config.yaml
num_hidden_layers: 12
hidden_size: 160
num_attention_heads: 2
num_key_value_heads: 2
head_dim: 64
intermediate_size: 640
vocab_size: 7694
hidden_act: "gelu"
norm: "layernorm"
norm_place: "pre"
norm_eps: 1e-06
positions: "rope"
rope_theta: 100000.0
rope_fraction: 0.25
qk_norm: false
attn_scale: 0.125
bias: "all"
tie_word_embeddings: false
parallel_block: true
init: "trunc"
init_std_qkv: 0.0261
init_std_o: 0.00533
init_std_up: 0.0261
init_std_down: 0.00533
optimizer: "adamw"
learning_rate: 0.00204
beta1: 0.9
beta2: 0.95
weight_decay: 0.027
lr_head: 0.00833
max_grad_norm: 1.0
warmup_steps: 476
schedule: "wsd"
decay_fraction: 0.655
decay_shape: "linear"
final_lr_fraction: 0.0
batch_tokens: 16384
max_seq_len: 1024
doc_mask: false
z_loss: 0.0001
train_tokens: 157600000
max_steps: 9620
dataset: "wikipedia_en"
Each number is 500 + 25 x the weight over its row's rms, rounded and kept within 0 to 999. Layers, rows and columns count from 0. Numbers have three digits each. The size before them is the row's rms in percent of the matrix's.

# layer 8 MLP down (transposed), 640x160, rms 0.142, rows 213-290, columns 80-119
112:511512513505482509491504443527477541534487490523506484490522458496511491497483524549500506468466497492478460564533474504
099:492508485492512502540536516489510513494531496514473500527478539473514529492500472480484482450529479489437519483515440513
082:482528516549489535494476510458469504486528486501510518550500489499484493497488519500470490555508509496499497459459514495
081:488488464534511484481498440497515459505547521481493498510524464478461494500472491465467536541519495516490455505512515478
089:497525487509457513486495518485523502487509505504509514486547512460460553473528511463489529446522467538486542543495538487
102:520524509479503495523496497474473554472485525527498481487548445555500487510485518506480474505521485519471511503515537497
086:521495478468510545532497506446531528507455475540533514465500504493486481473521485511501497488493537537484507496504466481
114:494472510482491485530474490520533508493472477496487482452498502538469476526494567479506442517508530489472500545514545489
094:539474492456533493461532511504529552426513520503465478533462488495434479513487481519464537506453477497493525447504491493
100:509490496465519515474525480464488501497495472540514489527487507524499522492496516480505528534489490490488490478498490444
088:507488482507496495517442538497506520450489535488508527515484486479547505476454491523502456491498514503490515477520529527
084:487525493471505484480504486461521524511475515498488492531485509434450494500508535444504521526465489522552500510486529500
110:490510515449459466520471488522513503528478518468511487462503499483513486466479516461473456475503527499539509528496498522
093:529520466476532520496464485486524482493454505494499451419500519506516480507501465492461485504527507494508449495552499461
101:477503464495527513513503496514497557466473495530467531506483486447488458513512461574480533473517458501439506495486508486
086:515500461548487494451495548495499508481530513475463499522457490501516492537487487486473421516530485515474467490482500506
117:514507507513513504474476548480516488481455475490527508512517490482508495514531512504502507472506534515469518512518501510
108:506461488459494485480490461526479522466504529513495508516549509514500481514526493514528468499522534527498489551515546467
082:531493558459555522466491514490527510464505497482482505454482500518486514506529526510510493532479453517553512472479471517
105:564514486526478478479512488491495507479509555479499500495473503533485508511477518493520464530491517500542505481475505520
134:525494530533510533492530520475500478517577504485565510512520519510477504505506467528485507475490498480472526509487484508
112:515486499556526521499524474487508474540503498481519526505479524505491500517522466496506485471516516493490555525478482526
096:517513496491499486477528482476447543538498541539526499452494496520465510510500547485501491495520474508489480451522496502
089:494485502466533489532530546496460469546495462488517504504511495532515476480521492495486477472460494483523490476512461509
112:485569487482467504506475471513540485473496490488522518498492509496546468486523520472421520497463514537491462498513509456
079:492488437482466540491533464530487464482473543509513498472514501484493505539493480495464492506473487517448508491516532478
117:500506506505495502488489518495509505502551494499545454517518460503509517491480537492476490492539517505504531535532481455
088:493499494441526486531505476484507524497488494498540512474501557545476514505494507502446503502492510510482498517493528526
150:516502469513488479519489512524472464501495519496466476539512486483493507545530479481487544480499508506496529524503510475
086:513501453535503472504469491502496538521504504466521508505495476546524480529489476516484501491473516485473506450483508473
095:499479533467486492508440476497524504505480492477535471499489479575537519538512531526495516510503513519474469480556449482
124:488529494518483490482494503479520494472479468479477566528522457507515501493482511491476504470503496458513512490460547445
096:499487558516457505450494524456502491539482485477495515508507537471526496468474495494506514491503488470486514505506475492
089:471543502512493510518513499505501491511473507500541491512510483508546542474489453533458473508527497481499505512486495524
114:471493512520522508536489493543471506526473531499513466508459532503548501480481517530478503446524521557473478434488503432
108:483498497506498538464472514514488530566478471461448494505484509478533529466488438524482513528542492483501468490511436443
097:490511548520447454481485477519525466538522538505532489554458455514540523521495461462503455507516463514490471472501506490
100:541474475485503522517584437486516479503518531505501531493503519495516496519506531490483477486457482537484469503503484479
091:499444470478506505499552489503489489517488516507512497506527524524511469507543477480485481466500494518473509493515501502
088:513469484534510500508537566535514426487509511463501467511497483543461509543484514533518485475477509487536482493505533519
111:517505468521496496472521487444499500512469496466508540463500519543487488490513487460526503494453495489530518540534527551
105:506517457495496480496527527485517480505519544495479481518508488469508509479480486460523501540510499456534496483466477543
085:516472506546504516497497491463493484517494504504484486487506507484517457514498484516531503490506473485503526513479498483
072:523525525508466550465528509510515481494500467510515509513491507521514504488529493517497518505514491534449520554476486469
099:504487531490490455451546485526509517490504521491487483493490498490527509564479511517520490518485500506474504455517511499
125:556517484500547521504537466518495548479484504533483472496472516486475522491509480518503510479474510503472511478489513514
102:495503508516516495469522494467504448441520518499513532506458529481516489523485508459483475538502473484512488496498499490
076:505515538481503495483512537510491518498517531518513513496464497474470512505501533469489512502507487479490481504467513506
095:558536481475505492554471500452468509480507513523496532519480513475506470491539496521470566486461478478540505492464470487
087:481481499499512532499499438483490505517484524487531500479541512489480489515505477497497508495480512476460492562539492499
093:495483501512483517505524491478508492527521499494534498496486467516527499494500484497496489498451473475540495521531499493
108:492490514530503538468510486480482483490527513544546491492481526485436549516518505510504505548493471491509518479465494563
104:478489494482509492502480526516440530497511501525477488534472485475483550521544520504506481516456524499489517528538473488
096:512532512474510501486530505513493484512441489508463477489447514495498503479531525521495478524474497464494481488496510520
084:470490517505495494459477526515442461487491485489453462540478517501514501528529447467540520526472507488499547466472506494
098:512497527501489478509490531476497544530506453508524530493492519520542530510502486481486567515528533494522470506462493483
098:495522507488524564525478464521483501459455512481525503474470476524526513498502479517514476504494491507482529540467493505
101:512484516480503495524509505453498526477499468530528490505469559478464504493470469471471489498504474484472523478522508512
111:510573495478489519548534508537467506516521517558502484504490521494467501497497493513486510490517508502521527463527483483
103:489513518523472512499518491485508506490494504529486490512506519504504531476536446491450491534506500475465506496489488502
084:497477514493457467493497513453515500461535457512514502532500523459495498536516495494490479484503499504462452477508505504
094:525506507473511469509491474492533499517489504488499525466494515494571504534548444481542498514509520506527465486542472465
088:470494500499527537584554503535504513481515492483487486441493494478464511493492529541487500518491522474496483569466480518
110:492463517508501441470499545474509498515549506505525469474515525542521474506517473499491509482486542525469518478505526457
134:527516525490468516428490498526524523496524499464512515543510478475466519517489516500462523504523465515475475520540500538
087:468485496502507501524506540463525522523491495520511551418488518519523471486508491498553479561519520513478491497498490519
084:513512503525479559518476517464531490517505467498515481488547533476513504493514454444503511516452475493517470521502521541
099:497526516477488495482492513526503522446452517489510501531507517469513507543477525503514498503506513481534519475531510520
102:496523511484490481520528506470495465477458459494525496526530522485524548492494501505480523485450520506493491504494516470
095:538501482499507581503515486495487468510462512490507503505507448527521568537511545471475552488505479530521492489480481480
094:538527486498502541509500503488452493452497508511490480484485461527490513505507543530521504480523529539505496473486494485
104:485518558497488522512515474495527473469495486500483540509517497461469493496531487482498507514469503495483496523452500495
127:473491517543464530533536458478487519522488553536445514509500469467502533506468476550489482505543480500463522508504517513
104:488544509526483503535522535526498500429462482501540511526413458511510492504521492483505524485455489482520498510449452455
093:502508510494509518506478447509505541477506485515490504505514468527526493483516486517535508523530507512528477500453524514
096:499485491497503487457565532472537531484530503475463479534497503512452537503499470502511521530477554504492508480559487490
112:452498500472456520525516498497494499530463500510498528448461482494523518494482495528535512452521512489446511510510544496
090:449499534472480519509525511521538523509522504493478529485516476499510512512512529513437478506481488524508511536516498517
# layer 8 MLP up, 640x160, rms 0.142, rows 214-291, columns 80-119
097:525475523514480526471537475491508497514476503518478500535478471499548521499531461485516503513492489501530492512527505511
085:492480533450539481524546544518544515492494504492508492480489498517488466488520489519526480492549514496514528531518514480
087:488483538452539496521510530500517521495469495491490547486495537521501515475536511524535479473504492476472517505478496502
098:500471522483583481484492497492498490484526521525534513520519504474522504555492503480556532508535523492506496508518513481
108:520443482485529508502541513492508515473474506509507532510489513514487481469450532571502471512536515529507492551503497487
089:531514517482471491473519491552482426502499504462488485530524492523532524500430485507494494507515470515497482531482522510
123:466493518497518486538488514509549491507507502499506522507493520493511486510469537519519465508522501535469495554435498486
096:439531493540497494485484521511504496491523493467479527507502497496538530478540522531508494458551496500496509499484497493
098:491498474491522528518481501538456450512527510487500515492483493483486477508475541523495495462506497556511492504477486490
089:487507531493524513420551484506550486522504494473467486469486525514481523485523501530522490483466501512527511546507510478
090:474496489464507494494512477510512486517515518543496497510522526509519513441482492516527475492539507548497504508512499484
109:508482504463519521438508484513508508482484473503494484512524518483490485509522485498513490470531511506481491536493467498
098:491491522485480540510482546499477447500505463512510455499542528531490435518514548557503487518528481520486472505491488520
106:466505513485510471496494493491551495510472557485537513492541478485545475442525498539497505505535487515516522496526528511
085:511491566460531519451529486504515460528477542529459471498502475486504506465482508484470519490528476497522491491483468521
105:518479465530529486529527504521527512544557521521513518530490481479592498501464504500491458437492513511516516494454546516
109:486529464480486509501502528532505506525532508509491522523496546508499516532477508489510466454505496504510461516522549477
087:493473457536486511508503545516464453525488507493456533525505495471506518482518478540487456513554504515486514502481493506
109:484515560475509513480493544501503443505519491495462548506492510527496508478448492529489532483524456541503484536510537465
110:501491455523471548490507551524487482549533488507531513480452501482522519533512501562492523486472453505515521528470486502
108:463489501532506549484494524482531459513503512523479516507502508474514477473514543504476520540508497492496503521468487500
097:491482456475503476489511505529501473488528485472493487497468469464511518539471517552500452500518447485512519567507499498
094:507495444497501501495523503515528507491568496509522505510461468448542511532464504473477496465501499490497535509480518519
104:474487503512499448484475473492503474535554486526511465479498479472494507518450515514515492478503528538465505531500515478
077:486498541471531490486492536479513530511544453522489539531478510473492515512499474496538466449509533501537541549468497475
114:493526495484481504512471503553501472490520524538518503514465496479551513529468517456505464499496499542514526490516569457
093:512496497511489519501521500500548500494477484475493504515506479520518524507481497529514506487508538498443499533517546533
123:516504511476504549496476497503509451529559447506474528509504499490495555484524537484499471494505467520522483518552530520
090:462512509497531529520510523479508447510494483479517534519524522512481518487550503500535495505514474511518475517499497541
103:507522493516494508539491498533510503480505489519500506501521518489530527506526508540501436508535496503477436548501484464
121:467475495522481520506525486481472507502495466503492538502515484474518519506505527497483491491504464518487492502473531503
102:540493492502494521518520527483477480531516521480497521517537518489519535500505535511506465502503477524504548535470522498
096:506453504482538511472507524556528505510496463446463506445507497538496501519537521481518511473489504534506443505542564497
114:490497481477496472486522485515528490493510516448472458504505473502497526486499534494468513531489510505473537501496535474
107:465513490471539490509452493513564458515525484474510486477512513506523448498468511500473442472523467497479511534483517469
107:512529485496508486522508524549477462526514473452496512495511506510534542479479510530503529486511512547523507524514576473
102:493471474562464513465535493513501492502516477473541516542503442494486502483481577524502530493543471546501512498471530475
090:493503530485476513497524493493531517504491497524477485460485463516489512506533470522587483535486478487524541548484525515
092:508507586467512521471555489517496518488500506452473538486487495439448473502504473509533490472522515527486500519475505518
105:477521483505506507539481500559483496551535472513474492504543484489501485470511539495465514521530496508514495513524470500
110:520509512510492525496496487502524467501477519480501516462487482492501516479476562536509503545536492543518496517495533468
089:459521458528508493478510502500522501519535509507522533474516510513487506485485535477484495466507497492490449514540494521
073:474474530452519485488488481491525508533514548464499515492519517500482469528489486476534486450490520467542465450539516523
101:479538473538490490513503497475480445506535454530557505546509501505537535464497502455489470517518419493508449524514500497
115:455507494502509514469512543487523442545531523514499497488523451468528484472514504504446509506544480481494535540470505513
102:520495511486536517456511502510513495509526498487482492492521448494516520488530529534500494500501510532496516520474468530
077:524461469487518494526542495520510483500501458496483490546515498500531463472446463500483491514541532500516511505514503495
099:474506506463500474522512476484509475513504479528521499530487464491523516485494513512479463481519464530549489518488542487
089:502522494469521504480506533541498496492505463492514564510460515519558545500499475537524452450523491564497525508489512481
096:533471493507504546468504530561525478476490482473502476522531517520495506471534492559518497499531467534536497472490522471
105:479464513502494499527519464498521492486503479489512509506483441502502555482490495545516453512544499499459523527490488508
102:516474491552557534481497498553494465511448523532506544504468469497489502515509490533490501515518526547467456490500508495
098:474478507507501511459516482526555522501488512511490504513499469447547493482516503518547485482544459525511464520518500480
090:490524489522505516526520455476534521498511499477516550485541457481488528463456534501485495464533496508498492512503473543
099:472543531473522525446504512548531483483509523489497475491514505493506483533488512503531506546506484489501498535474474473
093:509541496524516497510498503512481524554478542514494520520486525469510485496476534493473533464541511510497493511511480516
100:458489494512473482488562486502497501537488478495501506543490496510535538502571530518507516496533478535547470536481508532
110:525501498483502496497497476516527429488477476493496502545549476466490493504486551495491473508485476525466488488452488533
109:476503507507523492505482521523481478498498472484496516520461539491464533534466544515516520494505481528513489505539500502
086:518540495470490538511489463552542499516492485462529499486477491511530473486480546509498487495509524526492527502513526471
100:507515502499484528495523506493509474502548467543467516523565458454472519495518514496508531485489529533512481516479495513
094:527504488485503528476542481477478477562483477529535528510547465502521503464541478467564484468523482534535484472500518443
110:444549481472487465530517468502539492461506482452514482524536444492501505474415545512504491532534473491535522493456485445
110:516518507525502539495504497490503493561490500485509498506491500494464493501508534526489470496506472527495509517480505533
088:493478529499488497485496486498480494504530556506542500503513425477508551543493549473479502496503507498480475571466465499
085:474485479480544509554497462534476494506542512515492532524528476464503471491471487512488479474510470494503497485493513494
103:471510461480474500524528493512500470483513525472517487517472489525563524473501513551476531480535449497516507548478505484
113:495470514471515502459521557536482456546555481501496489528498525500522508518524512501461509513524492505518476537475499523
099:491496541492520482516496511522520527495508515509457546490514495494459506488504478503549457522480478501496520506537528483
096:504479520540545492518478508490494473518549496509534535489495485514513506470521475502518508459515512532532543492526500510
105:488467529502519518471483495478530477502517555463515510500495478511511532499490522514536539513507505497482470503473508508
120:489494492501497493501518502508499513523550529501500532506518472474536522516468543496460501519532496527490521520448558520
104:498509526512475505505527513545498526513507533475485508559503499508487533483502523531498467478503458491502501481455515463
095:449548453512489487494514528496517490522535472457482487512458495534488477523497533511470506443515535479487482488517464498
091:491454463475463519533508484531514449540462468489480482512510487487555506502514531492489479501538472487550479524496500525
112:478515506545487489499500521525523507477554450504533510510496480514494511493504458482475506466514472493509492520443485535
098:478511501505523513479503447473472476497488459469541501533513488497484487509436545508552492472492481492504522502487524505
109:494478500477477551471486494533500451546490479528485490502518521498499483520478515474489512508510484517485487539518492539